Weights of a small transformer language model: 16 layers.
Each number is 128 + 24 x the weight over the matrix's rms, rounded and kept within 0 to 255. Layers, rows and columns count from 0. Numbers have three digits each.

# o: layer 10 attention output (transposed), 448x448, rms 0.0782, rows 51-57,115-121,179-185,243-249,307-313,371-377,434-440, columns 0-111
# v: layer 10 attention value, 64x448, rms 0.0436, rows 51-57, columns 0-111
o434:146149169107117163144126159120126120134121139121142142147125135115147130121136113126155115074164118117161182124147098130119127132101099126114115131118129112145147158087118144134130123138139147139118117174117112151132132140100143142109107150097076127063112154108115088156107111121170119128126156108148118149130084157150134094122093138138
v51:076132168139126102137091138139140123176126149106134162114155123125135110104129147177097173149154147099112137138095147120120129132147126146128145145138127127145169080101194102102076107120087149146152157128096137118182158114093121158091094167126144085117125085144112165091209168067126116143102129071098113155098132095106129113116137180163
o51:125134132146125139147137126104119101097132129137150121130151110152138103133121061097092123142140125131156138130186177142086153134132142120123113162110104130088155127172139132105163094139153119115128127105141163135113142108110118143146124122104138115106124111115163131068094121111127153112158107156163137146130109099123125104112106148174
o115:120100138184162129132123110096156198153091147134179130154130154123115117147147117114107117142128113152142147088124129101119154119112139109110143105146139089133165143136164087119096113141160135114113162170122130138095116135176135108125115126143104135130135137103130159163157124101135159151129166147107108153112122139122130133111080120128
o179:097141093148126156089122117167127120142157151161092113162095169121112114154098155112174082107109116133109088127118146118130132132168148099112107164104128166120093111150096181108121098162136118181124139151111138142099106149161150133120152127149165133133157121124119141120155165116126123079144136117142141110150114141122142151120141148117
o243:163122127108138119116134151137126155124160103079135105146135132129156171133113132157121135102113083109103113134149128119116127130100075124130167094160152150109122111120103116121173099090145123159141115120122111110157106158122107136123074150140119088143169137178120102115109136187142137165098146113107152126137119118170142127171155135099
o307:134135135115084183167166130109106113094111083136126096088142087145113171080109108127157162132142144136128145134104128129165075104160141119149137105149122117144112114159105130190121145096123173116094117081140095104132158150105113125170164139096131153143084163116086120151112081122127177113129168126139114088100185148115069116189090160160
o371:146114105120162154145127091069077141138110144135119164101079156105142136085119088116104096132171115125171150119088140116179102130132141119161069154063156101089101195163159124119110153150124129108074110122147114149114168134116193090111145090081140101119095153072112091123109117149134069133133079147150112156148125159143109120100098139124
o435:109140137122148120129142154141164112100129154128143124154147143115108121147125093125153146137120125133129127120141065104127121153141098130127148143141096167152156170120157122126096111132090093138104132148126114104113100122137117113082136114138114153095123121100112137113116143145152126115137125123130094127108127107108168120146139096092
v52:122112118102152118127122125091125137130058165135133135146092120080128116080103117144157146099144170185156147124130115131126148139100122146163111116136125139147124160093079124146101104128120171089130148167163124154131114105147138105101139124128108150140141078100137112123122107144140108165071083146164125117100116128107117153126108108184
o52:138136138132145134146143110130130146132134136141130123157129117139096110140168133172123114128123128121122112129124121135149104144113110152129132127120121140133121114129104132136109112148147138139118109135147118115134135065110116135104124111158124119119130102093092139147109120115139143088141057135115161147131139139133136137110110101149
o116:139099122103118104084109162127106142128076129099098134131144121116131095115134073112122154124166144141133127116101172139120142130128132106128079112115103087114165130130119127113139139132123122122163104118128092142130116115118135105144131143126128113115109126141111151134125122109169122084112120125136132114121113154138143134130098130155
o180:119145130146109117136151133131120106108122109088119130091142110164110115127150093122136141153124125130085113114140113115134072132144142152140120161130153126119120078123166100121155173136147169137121114158082154129153148129141143139156112147148126162140156135143141122133089122153103146150070150098186116108114166131147130119110171115131
o244:145121124096150106145128144138145161129168101136083145128133177126120112171089128101163119138119124093138112092131149137128108119117125159115127126169142125139123160107104123119112125120116080107153111104122114113098107152160131150092128124145140112148115082161128151129132155151126129144183125171117096118117123125126128157137153113115
o308:094130146144177125103143152092121090159129131165168155149112123078116158123092110145063121175122114090162139152173119126123081062110127094144176086138133112109064124167104142166080162124126128125153192123131135131195167148129168100114152099034122121095070143082160111138165156077157067145139146177091163120158077150124143090166143099109
o372:104118125080142142129166108131135136149077114139181117101118078113147088142126128171112137125074126143148125140128113115117136146055096118121189130101090188089152176172110130107126114177112141117125143108133127130161144146134154090130142107124143123133100152106223126200130164105134125119143122132122138140121118106146120121142154098121
o436:130136139174106115135101108127120113113139180130131098165140157089119127094128137116169143105152140140106160123145077119125125142147153136120185103135124139123110139133137107108136113098138115141122122137109122113153149176156103133135145151152108128092137153154132148085135125098150118149137168099139114113152136149137131123166108168112
v53:146108131106124165133159188156120141061138118119154116131128125154070141126089088137141076098133100135151098114134148152157124163134136149125130106120187137098149077138159134143167160135140119175111154097136109145140146109141094113129148111128130130129147161109132094095153081137140124105107150155135056139111113119154119118076145122143
o53:111114088088176099138137159137158145126118174121094131141121095146126100112138124150117168150144123126084126132119097124127128114179158119142138113140105088163103140131136108119070167118143142110088145088157149113126119137127126160138135106152077120100079108108086127105150115132141085089172101114131144131109115127134126118127121124157
o117:103114130147152123142151128096101127125142126107113112111096134155137121132102116119099126113104158157119141121116126169118136137132142121109141134120105151161134128158144107128138142132135131127094147132118130141137096131138106123143141124103130152165109151143162135075121105118110146136113102136147133119127131132157151093137164153125
o181:129128140140124165109086134115145083083136127174157113099146129134107121169123125122136127135147105102127155123147119105113108095077115100134120117155123135096131139120134142112118102110080105111168115113146112084124094141123120123106128107124150100140152167141093138152170157120102095092129186104135160122105133136126118145127102138130
o245:124165154089123104112106133106145104106094097114142123128096137073165133165144185121094143141141120125164131116122160157140163135106079153134117147121101121122110192112133142126128143162072118134117093133109150116096098117109174162126141141101109122148167092139130132200079149135135154151153138125106141128118135134135143149148100153070
o309:147136134155173140113147102128094177127130167131163147107144126153134104089139201131113089121119128138132129131150146084162114103096141162097142125144180126174119137115104110124141126112134155109092177138094156151184146153143100093132076125114160106086085147145145089088162108135132091114141106131108161107161118119116127095108138043135
o373:073128128167193121099157095154154147167159148143096192143125122144106114094145147169132092144107135120123142133154120081167109134184145144110098119112143146156117083108121110123149141116162094132110155164156109167125147169117113089145116145126108156109062101155119134083132127119138109137143140107121107143167105119076148119113141111228
o437:140117109145105146100152109155141137139142090090082122131167103139133175134110102095131141135148148121119116125087095184132103098143119112135142101117118129100127128132134128125146107124142128146188113118107125113159113165158072135175133131135112118116159133145092146152117117130099116192141131147112142136104089161144092092125154163153
v54:129126107131090136126113133113105105129175135131178126110094121134149117156085134125150118121110101099098163142116154108118138156160127080137085103167131141142118113131145136157129172107102115145130122103113105120141161093135106115087103120134158084100132116120085137115098148105124160129120129142120088115137094117075125110140135122151
o54:122115116095120106128120136163136123159105100126146117146116133123098121099112130131148128110096199144145124115135166153119188099163132087147126149086140102119112118128128162115157128115139142117118098155154142175112105129130084133135110125108114128116119122119138142134129154130148154114112162120139150149133170175088130138165130145071
o118:160138105159132156140127130167093114100136112154065132121129134162107132167101121133131133126113146125101111158080137083154120143160131141159100130133098127136157165126122083102152146139109125119145109111151118122114130144119129133124150145143117149097103091111080121123136115139109131126158116147111129073141134095124140135132171117086
o182:106134160130128127107146105098142105157094114120094156125144137125136135167158150116152118117145141160155091153138141134121094147098136144138112153126136137123141143106115102125089053143154132113123137105071109156150106101103123119136102150135106118144140106167179128096102066152118133129138169111105132116118096112123143123135092137154
o246:115109108129155123136116155130136153153099145096133115114138150102122141131113155130118139103134119154130111104137104124098139103116140151141126155130138123141143125122140143164126128149139134158106147119104131147158132125116144168143130124114139094126126143141111107169148154160159144121126135147133155154133147097167117116112105106117
o310:118143142093156149141145113152143130118189125149154135127107103155139124126145140157071098089135086081115159092123129161151174138163147113104152114079153134135113132136133117152185151136130132074131107150149102111145129148155105121139153136170112159113116139119136106102143128122106140157140099108157105140150155171146110109153161154147
o374:157171120129092135141135127136129170084164116127135127140159123152138170142121136132102137179095167119112174122103119130197147131137119122102122134128147121129086123099128109121176153148106161157154132154192161162144129136146114129108146188102141174089135113087120130083120154074094087107104127153118070111095162157113125134114147107122
o438:108103118134150120121149094091118155149123160154145097113147129154113117131134130131125144104124121087162141146160134113129109113114127147103138118171136141137143158123129128150147136077118129145136102133122129110088118092099110116100093112116135152177151106168160111139148119092110126127136122126136113143130117127108143120111111103140
v55:160105082120143133080116100101153147092157123131082129118118144121125135099115083133115143135109118147119166098136166144147154144083122136102107118114075086162084093102116114115143159143108118105108106112125121149130153083098129145120162150094123114123135147134160143162168154154125122130121124148137117120127114113105147131109137153123
o55:133141124125119138130124137131137115128122152133137113117137123130116126124136109127126114119135124159150129137098097132125108129108126113120105093147102145130148137118138126123130112142106153136167109106109114134102169133115113126111112118150127146121126113139129112109113109135108110125115115120113153099099117105145158160148129071102
o119:168156140155136123117112130088124129139097126101133117164151132126143132150176132106119163138130128082164116141121121113166121143149128124135133130122111096133082116161157149140133145138149143102131120150168105115125097134142151132104146143112121158125138125136170147106153101120153117124117152139134106112165133136099121096123096150153
o183:098122151119124089109144139169134123104165137157097112121098139117138132137124060174141143148137177110143112126144161093140098124133139126124101129142155118111158107116140103152166118109091126109128168148133097151155115119105110129151145126117108136180139129135136156130096130077141157108124109120151137161128122112142080100132106152138
o247:103097161112163150136130127144122126178158113129136144104057122150131165104092142114101120127099077146138114150107120118137155164135111119104123115137173138151118148125114169124109081182128143114125108116112113096136131173159096119125093103110127108132089159116105115112112101117119126138141120124117115122132134098102160093146137111079
o311:116122157094097113151139127145134116106131117127178133164132159105097085172161166122152141088128115127128118111179149143165126082147159108148164144101112145079115185146119146131127164130128143121133118167067120125154132130122104098112157076149150068127130100130136111184141119146140136147133172125192127152160106149185124129089147152104
o375:142122109162086120137106150128083097115144143087160120086147130093144067145132209126160155079191141161102123127115155149101093140107177105136173121085177112149137153093190077116151138121121188134187127105126191079083140057150184133138156124091136138088133116104115150119130204152153137103110145068111185134133142162155140170056126131127
o439:134148136146121107142118126160143125101089142093127149117165111151120162106105145123108134136083102147130139127156134114107149124141136140137118126158122152099114105121139132117123128119147139166123118120161119150113141117148120149140159164158148098130127148114139145140126104165095122155129129130084136093086154128105127155138151122114
v56:126123127109182124121127114119149206108127111152112097118092136147127105096132109118108097071143130149133093132115086103151167158131092104137155136093145099134098109132117115105095131156120126090127140111147157134123148109143146155109093160119142138122135128098118152121077147067110130141196113134110111109177159146129126118105107121098
o56:128125145128115118113138148139176136123136148148116169108114125098117144155120118122130148131106083149102108142115149115137151143121123122118115133123131139134128128141140109153135124120144115103139133131148118119122157103117159121141132131117130157142125117163158086135108140103150116126116142104111127133176154120106170100143089132117
o120:127106099112140152160120139075118115121108127151129102136109131139118171115123125141168151087126135127144132057124109122151134089109137099143143142107119167142129140100147150093130145116126150111115127151133148119099089121182126131141118156148125145122104089143114142125131142129110150152156090158094160124116110138107121134100119129144
o184:163108145141115160158127086134119103116098091099085137168118130131112136137119146158098154131149156094136136141150127174140136102131103178142153119130104136129111134122102123167133146159097159147106109145138133068127144127120097152168124120108115150118169082125127151114132114143186150119105165094138133136115104135137115109096142115114
o248:140088109126108106106166152132086129118118111113132142152134125117139104144192097098147107172093157119118155122093113145065111133123143114103129139098170157128144114130122112101131135071117127111140142148132113146144096120103162135142123132113134138118120128144126131134086099119112102137122132112158148124088151109135153146161122151149
o312:103178117125179098117136134115135121120107189091128156083112136092160081117142164150146131141167172182148091130158179079107145129109141159124146131164152101107124118137148127154134086167147077187130109084170105126143162113122145090093128113133143104117063140160073120133097151116150143123107142148126124116084112142156100130165153122132
o376:104152160144127101105163144128198087102151123193158093085163148160077071114101154186137136087157131110165106085143138156147147092127153109123114092160136080128118095101123081167088115125127098172126144124088087149114145108153113165084176169150114098151104189142145153111125105160096142136081144147155151107127116132090103117117115131142
o440:120150086124092109158124122123111133133156111155167094164126149097111123121101152149073103110121126103109146168141111108140105126106106164101116158128105117115176139103145123087141120113115139128106127114115153160105159157106116113134120128088131131114182139163178087118129139134152136098146156120147122116156124120125143082118132138083
v57:086137105134101185091088121129156117122181174110078142134109183163077153173106126125117127099107105115143166151132139103125116119104155132141131155099109118089159128101134145139133147134129104153146129105078164121113099132132137133114115123154115095135182139087096098167134135085078180136130144147146165136166115124178136160085116110109
o57:119118121123169141150114123127079130111130174103111121108142168152146118153155088136153164124172139140139135116120128121162175098133117111152116113146132136134104130116113121130171101140115149132157121106133100133129122121154143129137170138134139184083099156100114134114128146122136130122098158097120100120127139115108115153099124092092
o121:100141107089140175129141128085121134111158121102119164139150135144145144166099143119126146094128095128141126138125139119120154152120141133125138147110196135135137145107129117155108136141112156133112112109136112141157167081143153136117129125149139171149113173127140083168111145183107166175163111135119104140144114085116106125131147117121
o185:094138141116169134136144133117150137127077132171093119123133088115115147124154115095102108122138138140109134098125145150091099151130151080132111118110115139125129155145124131140079126111097142143137098178131151125129130193086105112123080091126146097165137133104141113079104121116173113099145131101180152124095123149139109126131132139130
o249:166157118118141072123108142116147131135132109107145141162110143136124106096145134149129123193131142162133115140108133142159071127104111171100101148134105135121104089135138115065145136113119067131098134131149118118088156148095143111141102124127120124116133135180135120120108096129167106127137139118103148121154139107127152129124129122119
o313:142131088155123138152102172147119107143095161173153117120160093120118118119145135137130110110109128127126145079156197147118174125142080115141144100128150103115170148116115121159130129129132135133108137094128141120142139107160124115078130158109129123130130092108143133127145181137121125117057125100136067114134112138157073113106120144131
o377:135095137138073118101093118107091117165138147104114098107190128145114142117107110120186164090114109096140108095124103114139154096109095141155188126138169106143145112093165120172124157109103156108164095128129143121135132070145136171147127151102125121084087147035116180133154198143096156123125141178129103154087114178150099124139171134139